From a checkpoint of a small transformer trained on Wikipedia.
Size: 15 layers, width 768, vocabulary 8192, 145M parameters.
Architecture: RMSNorm before each block, rotary positions, untied embeddings, gated attention, an embedding shortcut, learned residual scales, skips across layers.
Training: a variant of Muon for these matrices, 862M tokens, 14507 steps.
Each number is 500 + 25 x the weight over its row's rms, rounded and kept within 0 to 999. Layers, rows and columns count from 0. Numbers have three digits each. The size before them is the row's rms in percent of the matrix's.

# layer 4 attention key, 768x768, rms 0.0982, rows 210-237, columns 512-767
127:474486514491522479488511482524521492554501522522496479516449489511543472518486496483553504488527495497534471495490502539476504506528473466506515492542504485509460469474555509541536519508513497488483516520505497534473499503487478463495494470455504529474475498484478527519515479507534517479534497485459468526519479501515518498471524516469480477534568503478495526486525517463526492514476509507488504516505513448516487534487427495509524500487465544477495488507519501497488479535531511495498510517507519531483477510524511476531497488466481443551484479511491524486542489497459466472506503452484515556496501514494477523470489523492529513519480508500497483512500487521530523507514489493487474479463559513481513498518497528473481464527469519509509493509483484485523523530529457
122:523521507511539489512498476534475534521503507476542532535498495493502487500475443547493514490525509521495494564504481503535555517552508505521498490485481475515492529535469494500509553432495518493478495516482533504528465490476469483486509510494487480512542516509546499506489471499553488491455465524473487506492518493458522553508517512500493493508483498503464486464534512503515532490526493527511483495485520495502450483490470467536528479509490486526552528497497517501495483492457465531567459499508501475501467471533490522482518527490468520499513473479516480524505490493529458528473471445501462507534526519506467490489499490502548501438462469530496479511535500458484486457506508456501463502458514511507524512476531454480528470480440487514499494439472493504515488490494485
125:567487519507467493487456509524480510542466558491519495529509482455480475505520507486531474506499483526458492477520545566513476540533463541521495534545517509488525500533496505474476478541497465492505509491521512508526479520520479525530511507460518448489516517467465435493496496526515501510552509495511536475506545490541491464499495483492471494469488537509484454478509468475479499492547524475485487504523516534495515457536527517482507511519520507540510491507514485525479515463488509497507493480523517474503495463550493504477491548551487476496447479511516482485518480505545539485497538510515522461513520503499471512500513463530487464481499530491473551466519537484514456542511503483518493520482473505542469490482488516514519521491497499505514493516464514476516481488479478
118:476500550519534498488521499545465526506531493528471505494502523502540484507525504516493483468478457453497521558500502507454544456483493495464467485505530492485484485537479470480526560468462490515539572499493468442491491514497512526523495485474554507496479495521531485477525513492492515487465530486539503456486530489473491522527464454482439507541487544483444505521527483495468510484545526463468513508509525478508493448487472498489472495469490521506515462531520531493518528503511465505524515532488518508485520560490510482496497476506483508553499466465483481531494491539489524515508479481459531487482445490483494470491545508487506478448509485532523460479486505524514504516488499467507510545526523512544492471519504488479481496513456517504505552521493471492510496497563520
120:522484529538518481493464471495499486484499482522516465524508482476502475532456483486509525484563541515487466456542529465509486481492464457520514480470486533497495514488522502520531515495489486473515496471531505492462524521516501511459504450449512532515468511485469438495519512499490492505489481600477495496502505529485528481472478507493527514494497507490477476476500518519521530447480551488488557457515505483517447505479515496468518505534535508497488500469455495483511483499454495496532481516489531532448532469520500505577525521504469491537543494480497511482535519486452506504496510497526451549431456511500482531503487467498482504520498520480508462517472520525524445520499505499507479451537494485450497500510524531499526507501514480493534489490521525502517518476519463
119:515515481473527480489484484484513532511500499510527514433499484488481467493504496485525516515512513478526481457465487526519500514486520503473521478485505490530497511538487479500469523459443430548522506504474485477474517463474504512516524505509528570521469494533510476552467502488468531560514465481490520513500514526498516454459434464487520491514481506477485474513460497500536525530512539530506466496515509527535468503511501433574498476522483548523526525539485507495487509500512532487494532479463470466505472504479495488518495508521488478507487466454493455506496519542480494508483534518508485521501469489558493521497531482493482471514564496485495468445477555501475462498512484470553491485481507495477537485468455532517518475467476514471468527518504539505489524488532505
123:489502495500477541476502473492509505509523529476487521487491508495506488484503491509490488525536507499471477474442498511481514528538501525515474457475500469541514492547471483526523500505519549482521529506489502503463512466491533516456481511486501456489455486508474535530513528503505501460497469492487524502463509483496486569517479460475485496485479491501511510550469527510497513541472486529503486528528504508518529505504485455514504465475516535452529557526452529475482462468522540523493473543478508485476525463473512527504535506477520532509502539530481515505462515532542501524536502509517505498482494530510498507504515495505484516506544558497501510508527497502531498521502509481471468502513508489444496483490484502492491530504465498513512456461463475462487473539462465
117:516489558533546495509553483511498489495470454495513486503499467511517468516543507504536474524519471468487538450544511513524485515552439499524488478507513506479497509460472486464494499513499506522480485444511440493469519491512517520461479477522503543493511504491477501466463478509499519535466546516499456508526530504472516502526477517493491553496492492529494467489515490521505492499505482515519501489504478497520509521513503500492485459525459506497455488469507470438502505466509509500470474483511470511487498519450458477473494534489517538501495451552514508470508526523490504486498482494467498507494524518536496458520512517485530555553470497494510565514526499496522518498501479493490493517481517540518469510459526520508508522519500500511459493444483487502499512516526505
124:486507484498500485480496493506467514504562512496504533516500524456500510476498467499481474516435505501514467512512527489558498497510509492497510486461488487479464517491499513505504500475472495511519494537488480505490487497497493556443514484486483514499507500446528470550512512550554508500500465483504488487477476504471484563523475508460473498511485517520445528538506496476516537533505476472506501432516461497481480507527516485543483485496488504504499474497488509549446492525523471508564488479511475513507489493493460520484481526505447456500468491469492512466567512514514528453485492466538512501495419510506459542509499471502511458469505497512520480508478499517465510489513483443461491496531559489509492518496517497530493493516437510478544460521545502467533574508469495
122:479540503491479485450497495512483492512538492508489527495509448430541467495523521484468486498499490489496495478515505492496485479508460470503462500490535508531486536516500511488482492468495528461512515477510511469477492527535458527496531513492485527542544481454504525544486540419496534476530518477487498503450473482500464529564507469495539513506519494496487516454484504505492474485531466474477524489471493440475481483474516500485579513544501494505501484493493510480479494509496507527442521512477509518480579469478496472488483503475559470495494486494525467521479493510464478491523494512490535471513465462440502504523479507495482469475520450471572483510481495523505465513542512467529460534511543463471501466554463472504451559465511497446518496459483495515489486518532466
121:491507525480519490455524504483511473463481516543489492560505514497501516482478515484546473526505536494470518483505473532508483518522448501539516492515506503497516472505512506488496530472501525483470465536482505530504533500479494467469484462432490481484502526452475492513499522549540460463525490515502513538464507475522500450516489530481464509443482484508512483541484478491506517512489509518502497519479561510512429496497509487500531531522477495525500473501477502500477536484466493535476515498484526484501573511483501498548496467500532502502540471532498485459493513476497491513513533483450498529465480484490500467449497481499514514471492469493483532497539508477491515544519511493504531475440512520479520485504458502475515500515495501491519505498510489519491454446560509
123:497498493498488523498506494484501500459548454504483498467503475477493459504443470506509511501479489449487463451473440490553576530490549484514500540480500491517508475499469519508451581492504507517518504503471479509487510519509491529538536528485516515459518504506507521475455509497470517485515495477471539516493489554473498513483507489496528518475559478513496498502542529550486529505502497488500533514501463494493548528523451505467484453518509488502483495479503520487467499521497504527482472494445469522540466488468501500484502469505474528477496513502479469513462527487505464509511489509482506517484523505460501525508506505480451442452478478485463506501483543483528496492471518440484540464509532464483488499541490487492501473535474507516497499437505509496518538475520472
120:458484524471490502476489497469473531507500504494468460501488517491480536488458508491553504486476513494483465502473508538530457490484488519484505515492485528478507526479491517541511482496530492514510498452496519491515452482541506534488474509491519512489523503511511513540510498509488475498474499495505509490480474531513480508501505493517484438428479492414485517523499492565510551491511505532480464463490480504512494468504522517475480440503506497466481528466496482457479525507460539497468518490536507486502503487473495475510448465467494463489482532541477505493505457482491468501463504534461502516522500488510448480469509528436486490544506508461490491533510494503523460514527516487502509505503494505499504560515492549527448462480534482543498527514498474537520489510486465
129:504498507478520525498539505482480496500512498483513501471503486522518514494518487471473524542452422488526490484474500502490523503509496474499500534527484516493528467453489491490515511527458529506500475469466500495478501499520493504524493463547491484504493524553453482496470519576524512490508492543507512472541504486503513485501510523456483494505517511470499507494493511482541502505452451492510520551509502510437510453513470495548490507518486524533520492484492480507466487481490509473492562460549478520502496478519487519529539475498489507471497515515506512493556514511510487496481453518504484537483537538535498521455503441489512500521532524552488462545470520491475555460493518487490484490459571501460527459474482510495507499568527489471496480529527504470553474493531500
130:515515499483510493473483529497511461524511510512509550456495500495486512470484495473527525526523454516476513488537575502530507490485530504489548497494483450497559496509513518524510542471534523480544517457471469509498489522494469514499439505468504469487506523483515486500492506526470493459540505501472497517517459462532471504497527441515535467474503492524505502494482530489494502521511489507485544528533541563537484532493526471561484481481456494519504514460497416476468543461491498495546497496504508517462505525495532547497476493486498537518500496437473482497465489477470473539528498542495504540502526495511497538545468443466473480472491523553508474467490494487437506471496514526548491502512526463502558511513527477511509544524467493462493511518502489509544468506485464
124:527548466479501505517557468504553479529485495495463469496499512527519494461505505519478475499475521510512506503557481515523496527475484479481479513476497542475516499546500540508478462495486508525481498513514507522485501503479502535514463525527491520487507507457507485488462508496524505495523541536492483493534534468504515484507508474561482479538503495497516519486475471526499495489534499458515535537497508491494489487519523475494472510493496466499452542492450494469494527486485477518505427480462490488502459502515497484530498496498487505481547520522513506479459493441500528551487551530488541481504588493481445483503509517511521485548536469503546497529476471500508462506415521505542551502481490508508481520532526468537461478492523507487456490450527495515532517506505465
120:495499477500490471563492533514511540477525489483461514516463482494540491488532546514496499511491532497506511491504488530495472485504509508502544547436524464484499493529538444550511504515500457485485509483469462494468477447536459550504503452501503504505516541525535545521485501476506464454493529516486487492519502540523495494493564511494493524537484498495522542521510499543512517460494499487504519455482514455506503512496499503546492529504524499506504526493525524496523490522510514493491501543545519530504479460505461518491476461469480450492508496498477467518484481493519465519531501485432538471502512496516449504529501495467503532460484460509479506532508487459513524514519495471465502477456512462441498495499486512512525492478498525499520462500438522505472499508503488
124:509546468509508516511589480522451513491487456514534496509531504464494516490453514496486517519502516468471494565500464520512486486575471469496501494491506560468473501498493510517490457508474477459474507418469468534468501504505493489474528493498486517479502518526537484495510507467489507515511473501498465457455467495538490493483523507504480502494464481509498518465526500524503512487533484523511500503490464508490511492553502517517540479514497499487521482495481478529474487494458507462460517530536514490484481502476504518530471504485460543561541497518500517454497506492520547498516514536480542451511466507534474555529511546531529485484442546522495498474464505519465528488481468510453461534474495499513470517526518527475505443505492540482517494442493516492507504477485486
121:485530524507498483509503477526503463496501444448518512558463486515490531528484495475530481492515527553517438500529493501529484502475487501490473481515476494562478503518476490517492508495506472445496497539515490514504474451500459523438506499485539539495488497483517491483504500547494506527453506489498454503487500496524494508500523523520525488516470531440475483503487544507517496510541496464457480509533465472508536503500541475510503523456477550494496496528570527540454482525508521505522500483539500463438493521490518517466501473526509500510473503452514487478527495509487467504458522482509492517490516545490442504519473498499516502489509424495502478544525501477477555525483506453499478487538545521532497506522456538469485508465483503537542513475500479473500531484494454
120:488516505471466512448522513514505487531507507482539525503511528484510470498496460493509497524519523491541496513512459509475475432492517498538469471493483542531510532486513495512520517540498493486504487497495518534448471549510501496516509489504502483533493506518442516514437504462509520463479511517509499505526445490511518523516473525507471481464468529478494487507505500491481503477475521471498517491461529497536486504509526550506489493527484511523567497492534514491509540505489479468450475533450545532474528501475482492468481501479512544530558505479454472483515516504482517477542497504511496482485498511502469496509516482510508488507519511508501449502519516581547524512502532503477490518463493504521517499473543508446470527511514478507456512478482519487542480474560529
121:496516524547455503500468470477546493504482537501509524505555487526478498448534490450503500493500494505519476484491503475526538541470521520511521489501494529554492527479502526496489499490506501498478509494513473496488524477510494493499505506553472512498497475505502505516483535490489513509519536493496492496516516511482482553521510503503493468518499515498530512512519467514489506495450504522520502466454500540473475491513489483529528510504467523453479507514550511491462474497478529510519510489509524478502457512467473523458465503503519476495519537514461477499491468504516547512537494533469482531507514533522492507509464484469510472483475435481485456461498487497516514490489486527460537492477522509513514477502490468516473525539567484504517495494462488467472463487486438
121:518507528491513504458507523488478481496489523480484500485506482498502517499500472508475493514511458488488520478474527479528481494511478526523491511539495501472508468526475501455505468524541496497464502515486500507508516478489499499524504529517489560505452502499477504474539523518465462498497540426481498525480492494512520487512551517454520527522499539496511496518473515528487459508532485535497482462497471502502513512479482511525490498521452469516522539519505501558486532477477447467534511469516516482526494490513522512521530546496429532486516504524517544519514504488513555502466483489500501473511477497530487505476498516498462474525470503491492482483499488511480495503505528516507433547515490467516530569536500509483530485448459485447512519475521491489512495508449525
119:465470510482546494439514482544489515497489508447546523441513532506490483542492517499505534494506520476520486500484505494502481516486508495514522494543507488476454492495499493503500486480521498454468471481563491485496475529478491524462503500435476487464519521519513532486461487465510480495499456559516519489491500480514510488521506507516493505494518484537514506529503525503503523502518491535496468429512502504501486478501504516519494473521507487566459523507488495476519519506515523469465478519519500507496464490501482482470523503486518517507529492516542461506537521496537439474468530497480469493439517503505507495510504477494477478513534537463511447497499523461504523511507464509486455521471508491496518524573498518463495474515490509517492511525501501471531482505453530
125:457509518518513461481491480490500480529510509502489517478541496525477543485458467541533520499525516505476487516513502485521556490518530468537509537566547498504489477500465519496489450532499532503466500500527472510515500513493496519516532484459496437493486499539485558492495514537522503525531478498473480470531524466514507501502506472433504437526470533503441492539488534479509525509507487532498520446528484465528456509488501514516446523502499497500526494506533484496498509482518503505491538482500469493497481517535491491550504517553518517524497493512518479521488452490529470491476486507540526544480501464538542504500493494511549470517516510489509450513479513510512465508548507490501509483530560533546538449499518520478519529492463504477560540527507471499470459492467486
122:505497510468535538513500495534507532532523474515492526465486483463551494571524507471487496453474475426447487503479473514489493506486517506517475531526484514512487480492506473520487466538434487497507553497495457498423487502513516486507476520536492504516495530507490490489477518515496480497491502484523488509454495467456551491478508483516494475535487486513474516522501463479492539508468529533504486477461498506503487506529521491487513470492518526545483440518505480473523506536518537466549510524498458554527543504472505543493516512499497510486517437472508496525431529494470542504487564479480502469487504503513481511527460517483519503515535510459529484513503449472493502464498482506450542515464537484486479524488486500478504505495516482493465494487499480471494471513520479
124:505528467486546458510560510534528527513476523516491531504502507457523472498460521505514497492482520476468502486521515469494538502512475492502466469506501523472519511491532523464475560504496495497492481532529491518532521498531542489506469505515523481471475497459463501489490498513480466506499512494494528511491527480515524522505463514484498429519470517493475516489487498477534504499536528491482514474514486470481484487490522489488481513519472557483555476525436537512481514534533481511503521444524537498516505504542515519469512461533534483493519514518468491482464494514499500497499490480509500517503484542520510527501516521468471528507477481535480488478529489506527487520518494479487528513489514532547510485549489465477457519459566475535516467455477476488538453507499473
124:491488500511488467449568533455489486479554507486492525483525471496469473482492499476469478506489532530525500515506512466524462496493505500518501498487514439499469462491487512497527538508528545463527516544492512509456526497515496519523488471510492482521564527502472505525519510453477458527482478531528465494521517493507510479449480491536494473535500464459525524539446521532525484550498519525499496526516492480543520484511487493434526491492460485454508538511482509510477519475466546445506532547472543493506495514470527520500514543472494522530474508515513477517484500544481482535521499451498491492492530494487473455487486494486487488495481483487509485479504487445486515501547492515546488483497493480517524473545490457488467509500480483502503518518509468525501479473530482
127:515477505491475467494513532552433513504513511480530470509442479512530478501487533457487514495500498470506475502500484520496515509552465509530524492532479487498528512513508487483523484472475466476446528546510532482514514553498543505498504479500501490511536453478505518474520482546491473490505564484484525482512458488469523508459498498507532516490488472522511502519485507519487480485452492475517466499481475538471471473486526552498515490487502510513531496420513495530501510512506456510500469524485479545507503499524513477475513498536515490483496518512473502488505458470493484502492489519460475477463472519556498470492525515484490579522496512497471505494511526514479507459533453552514526543465465454487472561491482484519491533494520448470500477535476488474530494472439536
# layer 4 attention query, 768x768, rms 0.0973, rows 211-237, columns 512-767
122:509491482484541481507503493529459509530479510506546534481520481472493500498528477536472521479472531483517491538489507504515497492557495529524576475464497481521480505494486496477516578470479480503508505502497535508485481518493501490486576502498484520484520487467531483483523517516491502477454482515494457473468520473537519483484525472509492512518483482508508513438516504503495462453508477484542456506543456530525504494486536480509465490496481484532457510503469510490485548440483498517502479462506477515494461490508495504509492517504549525490506490485555506502551512519512517521515522485563512546479494490490495518509503482516534541500512497547486496498530519499470523479535512509509493480539470498558534489486498506498519478512483487490546512452454488492496524525499502
127:534531471477509528473495446508451416491466486521522500517505489509500521500536527515485526487543542503508500481509462519465492523535488531532474516495524525499478497492539529483504468534541525493501474480439523476492504511492498543527481511493471461515473503510528434470459525486514517523435489523503544438480508472530492501476535479503498435450471506505480446529485505484486508478510529453503499504472482489519499472513527529488532500490532477462479460501485470443524496498473497470506491549491455506534463531535469489497514498557446464456494507493488502521506511489489465470508499494473519465516508458445479489505531455460501464460518475505489472467551494450501540511501522502483520483492500504513507485505527490523454504495506490513503480516519484486498546521509482
121:468498510477472510491498507519485481519520523497491469475503568491523457485494526478517466531495512492469554538506483456509524493432483454561505500517443538524493511506473526481502524509486490483476513457501461460535478503523474454511469456498492503496496491525487534479494478486523525506507498440507479480478494564488507493503482489526464513548461524483522500498505502483472535511533499504490457478533515490523500503517538500504491460478484487504495497523483534491531512470524485461468510495553514480490493478474510495511527472488472497508526493455521513507489472505497526494479482501479512533487540508505498470524516496533513499455498540474513456514562502521506468475526480529527543508508508505516479489534476528491472509517477467480515524490471542532534517512532443
125:459488495538551534510535513473552485537511536489495489528498523539493467505490422475523488520511481481537516463543541502470514518540475548522493497489513467503529517507499500513508532489509449472522471497508504451494516515475492478513526513501490473498466464530503484481532533450462502574458485510487512502497463539489494509497483530541534454483538512477447494527473502536510493474501500489479490505508511466484530539494489457487513477549472481520507484469461526526480499511488483415492471460486523522507525511506533506505503505489500484474524495480548483517489509496497481510486522499458513469472480476484501510438514453520483475495476480495508508546449480477462516520514494476514481474482510493514494489466481499479529468501497523480481504533540527482494516474511528
124:488489506481547471527497462509472503480448512592525500525515500528468495466462509477489494536512496504518577515502543507490487504500492462473499503503462475492470485505498498502472513491502441502466533513544519494502516510479471478511505474488479525484488480518502490488494481510494528542558477486472488519449521508493491553476471503505468546473506483515494519496507492524497517541523506500516446511514524512510466537525490476505458494471457496477504504518484469459506528509529489493503496487508502502526491479505475479470515514491504533504480509510503439490464492517507440525499471494465496515485520520515473515485548531471520490448545494502512507487489462526477470528480526523501439468498469471490483477495498477530533555487437496513514493539506526484491488486533510
123:535530494489526541513500499495506527508487515501488488501499471551483508459506472513512449447489514501484517519486545524476442538497524532522482502490471503509539509516536499499519492463488507504509483506502489525468520478495491477542503471474475459461494531469516487459552484521480520512513540472520497477494471492535474522475497494495486510491530517496497458471444497558512494518527482510479486490503510524493503508500509488515519498454479532534519517568507502465475478518516461433481529506511507506496549470507488483568538482496480491503514487480469508527498490524505491493543489529526480475459504502473542511533468511495512490510519513488522490506545494475507523494489493490499475430513486485470521480518514479494469523498485486565490524436511500506503479522473517
122:539520513470475486509518482480518465517499479509484483501533471480502485466512500480529494521493488480502507480574463446575483519458501497506467480537492495511486518488509512478478490527519554475485494504468468515491502457504465501501510467473508463495471488463481515512483473482482511531490500525553492543521554474482493499509468546519529505474486492522461472487474490479474494468528514506494483545510483501517503514501556462521514528553520458494461516501525477505461484489503511509452484485478476500505422505486484524451502505486502457546535485528501492498458541467502505475523526491539478519507492533504497504465492472486447491489490500506481502499471473443512523479479543489503505501490439474477452476502519501504459481473530514494515525505432525467518487485475505
124:500502482502521482420501471464482498521525491510471489508470489499498502470463511492496489478462519526519471479512501523470501495484495443464499489528515499534474514507518530493488485469533507510529462541499498492434529499476488546460483492495489475556505478487476458474497444460490528517480471487498519510455480489445513524488521502534483524500510484482495505516514483503525525506469504537508488504486504534484507471524518525496493470443442536543482552508486503504513467446489469505524532487503507489518469487485479515536506504481507492466510484497480490498534505543508514527508487499547475494479495475500496567511497485495532499501493539498463537537518475518491507501493538493512521441540502497481504483531498482510498468516522465524532462513492483513535507510459489
125:453488522505492508527457485493502510492486525484504558479486515486540526469491496504545516468516480515496495507511466466555462497485511496477500522517497482548488543453548510499482500532529490524528471529475523476480492524498484470501494450507491504533512519530486497533463493481467516523438528500477470508485488541504537479495528486501549534479511502494486481497469489526530490500512504520476520536458474510540475497516469506490525508502517503522483535484464490502504503468521558516510504446503504541467531472475514490499488492513543489477462514491548489514477508476521487514506515535522454517472509456510503463468502542516475502482469527455530494531522467542482512507446535512463470524491519491501499465522491450477489522492501445495538533490511557520503516483538506
123:490487497488545505463504480538479489480453498485545469530462446485489505510536490472488549542474523475523493437496444513496518483486511517455511477491490517485496492483455518475494473506488494495494495518497509505532542475506483460468500530478493477512545531454512458519523509527468502494503504501496564516486484509530523542497490484486491486490491521512560504523473533453524505477527495461489479477495523529494467510467515491532467509459507479473507447482472508433500488478486522465488473495514509494469474521503491551552484507488528467441500526496518486476493526520503484526490491501492517497478492492501537532498489553528485510527477496512477510449537511509512482514492517547481525503498497524483517467503476512426492496498535470488520522509520494480563482483524541
122:449485511465504502502482473501508484535509507492516500537515482467513511538518462538483504486451504489547529448517478501510521472503525507502503511533511491506493467480456474455537537534533521515498495539494525512583492521505507495476530514502501486488471517510487442498483487489477541480508532496509486555504444487495524501486501523462497547453492515526516538499536533484522516487527498534478510500502500493530516494534483537440483510461513491482525511506471494479514535512483488443462511525435498510489524499491491481496500497466476459533499486529521469458473465491489539500462476548509499494485493505503473510518482487516502485438510495485469499482536496480493473505524486477516447485544545488511492496482493555506485505462535443475487525505528490542506496498483473
122:483464508485453520522481500505481501488500480447505525469473459515481497478477508467534502490518500493544500491511510504504504454537477532529518492483514488492495543470482458511513506502497467490534536526523551552527462490537504522460537517481493512471493504465481490506470500474493533502491518486565498518471435533510532487518501486544501450461516490476472459501460499505499467504527489516501496480513538509553499489536478513469479508506521529492541502511518470503464498506444513495454505519499507544534544507505482479508468522525490487449444508526522455514519479498508495463498515487475475477518490536494477460503515552516497468500471502567523474508511463511530509531519533476511525476479531509495520516480498538469483527493550483528488478479528521491475499542504474
128:484495502495469520487530521504481480512489518536439515512478479502479509501525475481491463482496496491538524491550478481507508484496462484536486523491473489510479451495493495484525487514462581512491503480501474523520527477525526514505524476534511456488500533468519539482434503528531519491528510518530487488493502505554490532473450504551525485509535502564469473516518456473468495482501500515453502523488514477471545462497475520523459511507493460522499464508505506439479534536513530551453516484521514465514507491492497518479477508517507514469466551510506522484531470496502490475511535514491468509480515500566504518508526466503517525535533487516500498545507512512453484488513507477490473484538522505518509507483520519497530471495538525507476517555547500493487519475561528
132:521531449463507504467513519479437525515475547508518516502506498508461503528492500514496501511475465436505539489493548493521482508545513510516508471536459480457511523511491501483423461491476508516516438499508508504517468510539478481501503506550484453506516457482481527515510469466456492490469497495481486508542474482499525484484525501530481504481465506491480501460483505516502487536472502457495498530508498568495530495466491589534463507499460494483500539496505478488526517483480514458522469500470493457478467514509482492534525520491492533552502499479510501503562480488537507503527456528505530489446493463469478539476514429476502522472535501522520467447522484491506505482510532458513488514425509514519560530494497473542487518521509498500469490510493490529496485519457479
125:524518520471476517491482494547495514477496486492477464526512525485510506536475462487514518453518483447555490528494476523491520516508508523529478537511528510505536502505526554521539499477502519455522532515483496541500528464475473508524460489518496525466533441506566490491468481475503493465501505480457503501519461480511544510506482577503482470457515532531500445479459502507475448527528495476469503496515474467516498512476557490512519491524476487500478503492462501518470505503542481541510550530503513476501466505487506459515523497460497506524519495475521527526489531435515517505483487484489498471505479473539452475490486498490494499538542508489515482445487503493484493486515503464462483494454464515476501505530520473526514500502558486450529482483524495467525520472486504
120:512525480521500487498492489492485496506502490493494534497479463467496490473502510509501488461507510489494519502525521509480499458501480516541490499455482477533462521467480533519499531530475515471497549523479492506477537507498479483504521457481510536469481484506534499529543479511529446497495503484500501423471481469498478506475494486486496501529523532491527565489525535457523572455490514531533486470507480545477496515516551528535500527500537542503526578577489535537525463513492536505505468482532516520493457459531467513532521497505489476485479516494519473536504508503498491504504494510514462502516483493463511525503510471486466506510436467504480477508509446483473472491507540499492486500541529469511488487490481522466469499468481475503502495552501499584522497480522524
123:512527479502510517528489535527485502530479535481505519484505420468478493506510534500513499452508498455474465493527543464462497516480502547526507464512479534480468485491471487442502484509480495521524545507482492500496506493502524515523488518477480505506494510509492467460512533504537476506488503532522516560491549502539502458464522498534499548521492468534478523512513514477534457460500521515541495498473539494509524466540508513504537511538501596496436469463475473485506462468463519492497497460503476515506520449445521493523487521494478499511452525427488492502516510526508483552475479530541494501488479508483475526491470503516483486508486493516473517478520499506521533518518529499509504504469493543484502521521496486480449485487503562514517496497470516557493513470487516
126:516533510489482496506499518515486513526453501494497490522528468501521494539494484512512487480498521551532512476486486490516495493515518520491539489493515493545525507481477523520531474462485514509496523534506526438503478471491499520483484518490504501533492519457432467493481491529492523520471490522478523510532494475518480485491528527514481530502549511421498499472481512482501516508452460497544485498496489473516536491516496466490491523472505512516486470489499484503472504494479485496449508454504481480498459465478483509497493549448523523505514506508509454474524476525529522468508540468507511521515501537492467465468482482522505467460517464482538482539505468477496498469480488535458520485511524552500486438541466466509460491538503481490543487520520509514484479506483479
124:531496514498489485495502568503510493520496499444480510478512519515503493540499482467493513481464479515539510510496469511500483502514515536528475467497473524514533465521432500544513509484490469499542482500517504524444544484507498494525466487497514482486456525502480551515495462519447483474544489529530494503522491522514536489521492505512455507505485492516548529499527532479473463529521529474486514496510527521506545474481528491475520499508502500509508486497538476478511520488513503506497538518471513494496456519512497422523455483515511547527498457480471491533453499464465567520490509497471463508507468494507479497499512495521516499465513553523539494508493521551497502484486562486520504487507524509501466485510505498491491493520509514457476523481460491465544539459514515
123:495537506528518525524510498525534531479486468538493516507511480499488453512489489552510490501483498483506541552469524489489513496505521505497429506472529486523541481533477500496515516522499521483489486535492519501483525468520495469511491490553497534518495540515481535502566473522509542476493503500482468486487458458527467489496483502528520538509517541482517481524527530508491485521501495508484528510496506529433442491461513540512522496536464453452486505506477475476484480498441510514522495501522522499537484461512511478515524514491519515501522516523467465487525502510491491487522491513492516511512516529514478503513517482492463516538498499511527484471498457518524498473508506514467497451524539489520466476491491489526529512519492525501494522501499460511534498521532479
120:492486533502515499488493520467490517491480518507484508476510513550472455482480535507508475480466518512455458534512520521494465486513500498496518522525533525487473481479500502511486518474500516490473476502515446495492521453477512497491489526477538520524518512501479534491472533474553513477481538525488510487490597537516464533482555465492579510540448489501504494504511472461523505506430465527532511461434497467513496484465498492530452521491483508528480498485457477492492526518487486462507511536500474488500485543506510478514499515412498532476489489529482521461530505504553481510463496539544476517493485522554489518482513518505524517508457472500500489541496487507469499528521460498502491516453496511476559526461469463488520468486513507481505517490490495478445472497464495
120:447432528485542492422479473526461502542461491433478526499504490533454513498462491510513501536454491475523486458521459499479453516542485472502541543569490497513486461479477480464511477496524514506458450474519474505480460516460469469510508540489544529479509535552522461448510483490498503509489517546499511492506504468472448493546466492527545540477478455522540521491533493462502534518528501489522529504516518500515530503511474524474491507498495473521513502495550475502538530478496501528516484514570441546499502517517528466512487523499505535456476502492471506464502535485469496427486522521481481486484513521502459488508526509527471484513506524498515479495493481517462518486475503537467481530499516492507480478492496523494507510515491490545479514514505469474502510464499526
129:507496485486516454461492501527527487499486540485461457518511514459485501516424476504534531519512526460481509506498483489513473495494478552510510518516502500502527491487492509493531484532561463484511467524514482512482568507491474478502463505539490522479563517491516505543515502512497477492522509512467510481495501492486513490438509483482507469479488493478473523472476493502456472470521490496513511479503502495494474514515524488533488554510457521481475508505515508500516504533476491503529500494537482417559512490482483466476457461560504487481510506468505521512488466526475487469496482517494526479467519499543544506521501471498517500556471515488480445557529531536507500526520463464485501549533515510504512448500539485485530551528499488492517489482494501493516497503520524
125:507477475485475495519508486525464519503492448482513513518468491470486534493491556567500503465469477465477486486480504466462531569511527511502522513485483479481472484544423512534494486503520521500533534517468539504462492445494487493493514552498494497498499479497490535512485479501491506524468477481527475495492468491475474516465502511549494508459492532528503523471460459510532532531517488446538500462518504501478490489464497492509503499510540502535504471556556513468510511478516519502494546496498474521447517508468494500495493479521474485506478497479525477537440545522490477540504512461476466516534447485502512481539531515520509494463496534481483497503520504503498497507489563504534462494479492480525505502478490521557486512506473543515487487537494516471528552494503453
127:545510504479547472534506518567481499493500480454465516514511493498482511511502526510532512495463484513477520508516546519537481517563506531502531532529544496519521501501538542464515552457536560507514502514517500538499498478503514525507507494506496482501518490494549505501498485496526500499513502533542545526478531468500516476538441498485471504475485480508511507481522513496498438468512481490512529509508509487509493499464545460476521538506487479516528494535479528487531529531461491568472521473516545482514557497463525498516516492533546470532507507476508493496544480522507505542474525483505503538549437480477532468502535532484491520509503490529521509434530509491513517505502506492492531470516456519478482496541469492498493519484524504475507481500497510502512496488514512
124:469513492542490534484498473528478502531491521478498483475497545482546489517492510557483529468502513507514479484493511433464492480530532528512540494506493481501493450496484544511501524479505478482472513518471507485487512533494496520501461496480470481513509526512492447491504504457500496539472530495494513491495468486498531507492503515503486494501499492500507529510471470464487540551532535522464507501567505484523450509508456525505505556510464516528489513487521495481485504473490528497504500520494514509490513532552508559483537503561502521488463509481501484513541516451518523509478466517497516480463522493494491475526529503485475432456487506487533524504478508492514536508503461520483482518482479482564545472507488486480472534455475499536513516474536484491494540478552498
126:552467503486526517489495543476523507552486493526494512503493497539463519511501500442490517493495524494513450457471504467514561505541494508479492516533471480493511557439487444512549492513499505451485508468511438530481515537520525511526522532487531507461492512538506543480514491509525518500505468463506493488481499529463495529503503518497514500488498453520474498488472464488492479470519478454503479505450522464491492475529509489474444510515492501515504518493463524479498492528566526501467537525513501513504550486489534478505479538522488500488524511488479509477483544523477474454505497497507491513472559495465517472527536536477464514509515548522481491509535550534543519501504501494512508510487517483482480468462466504477466475468516530563501494522499473498551455503486525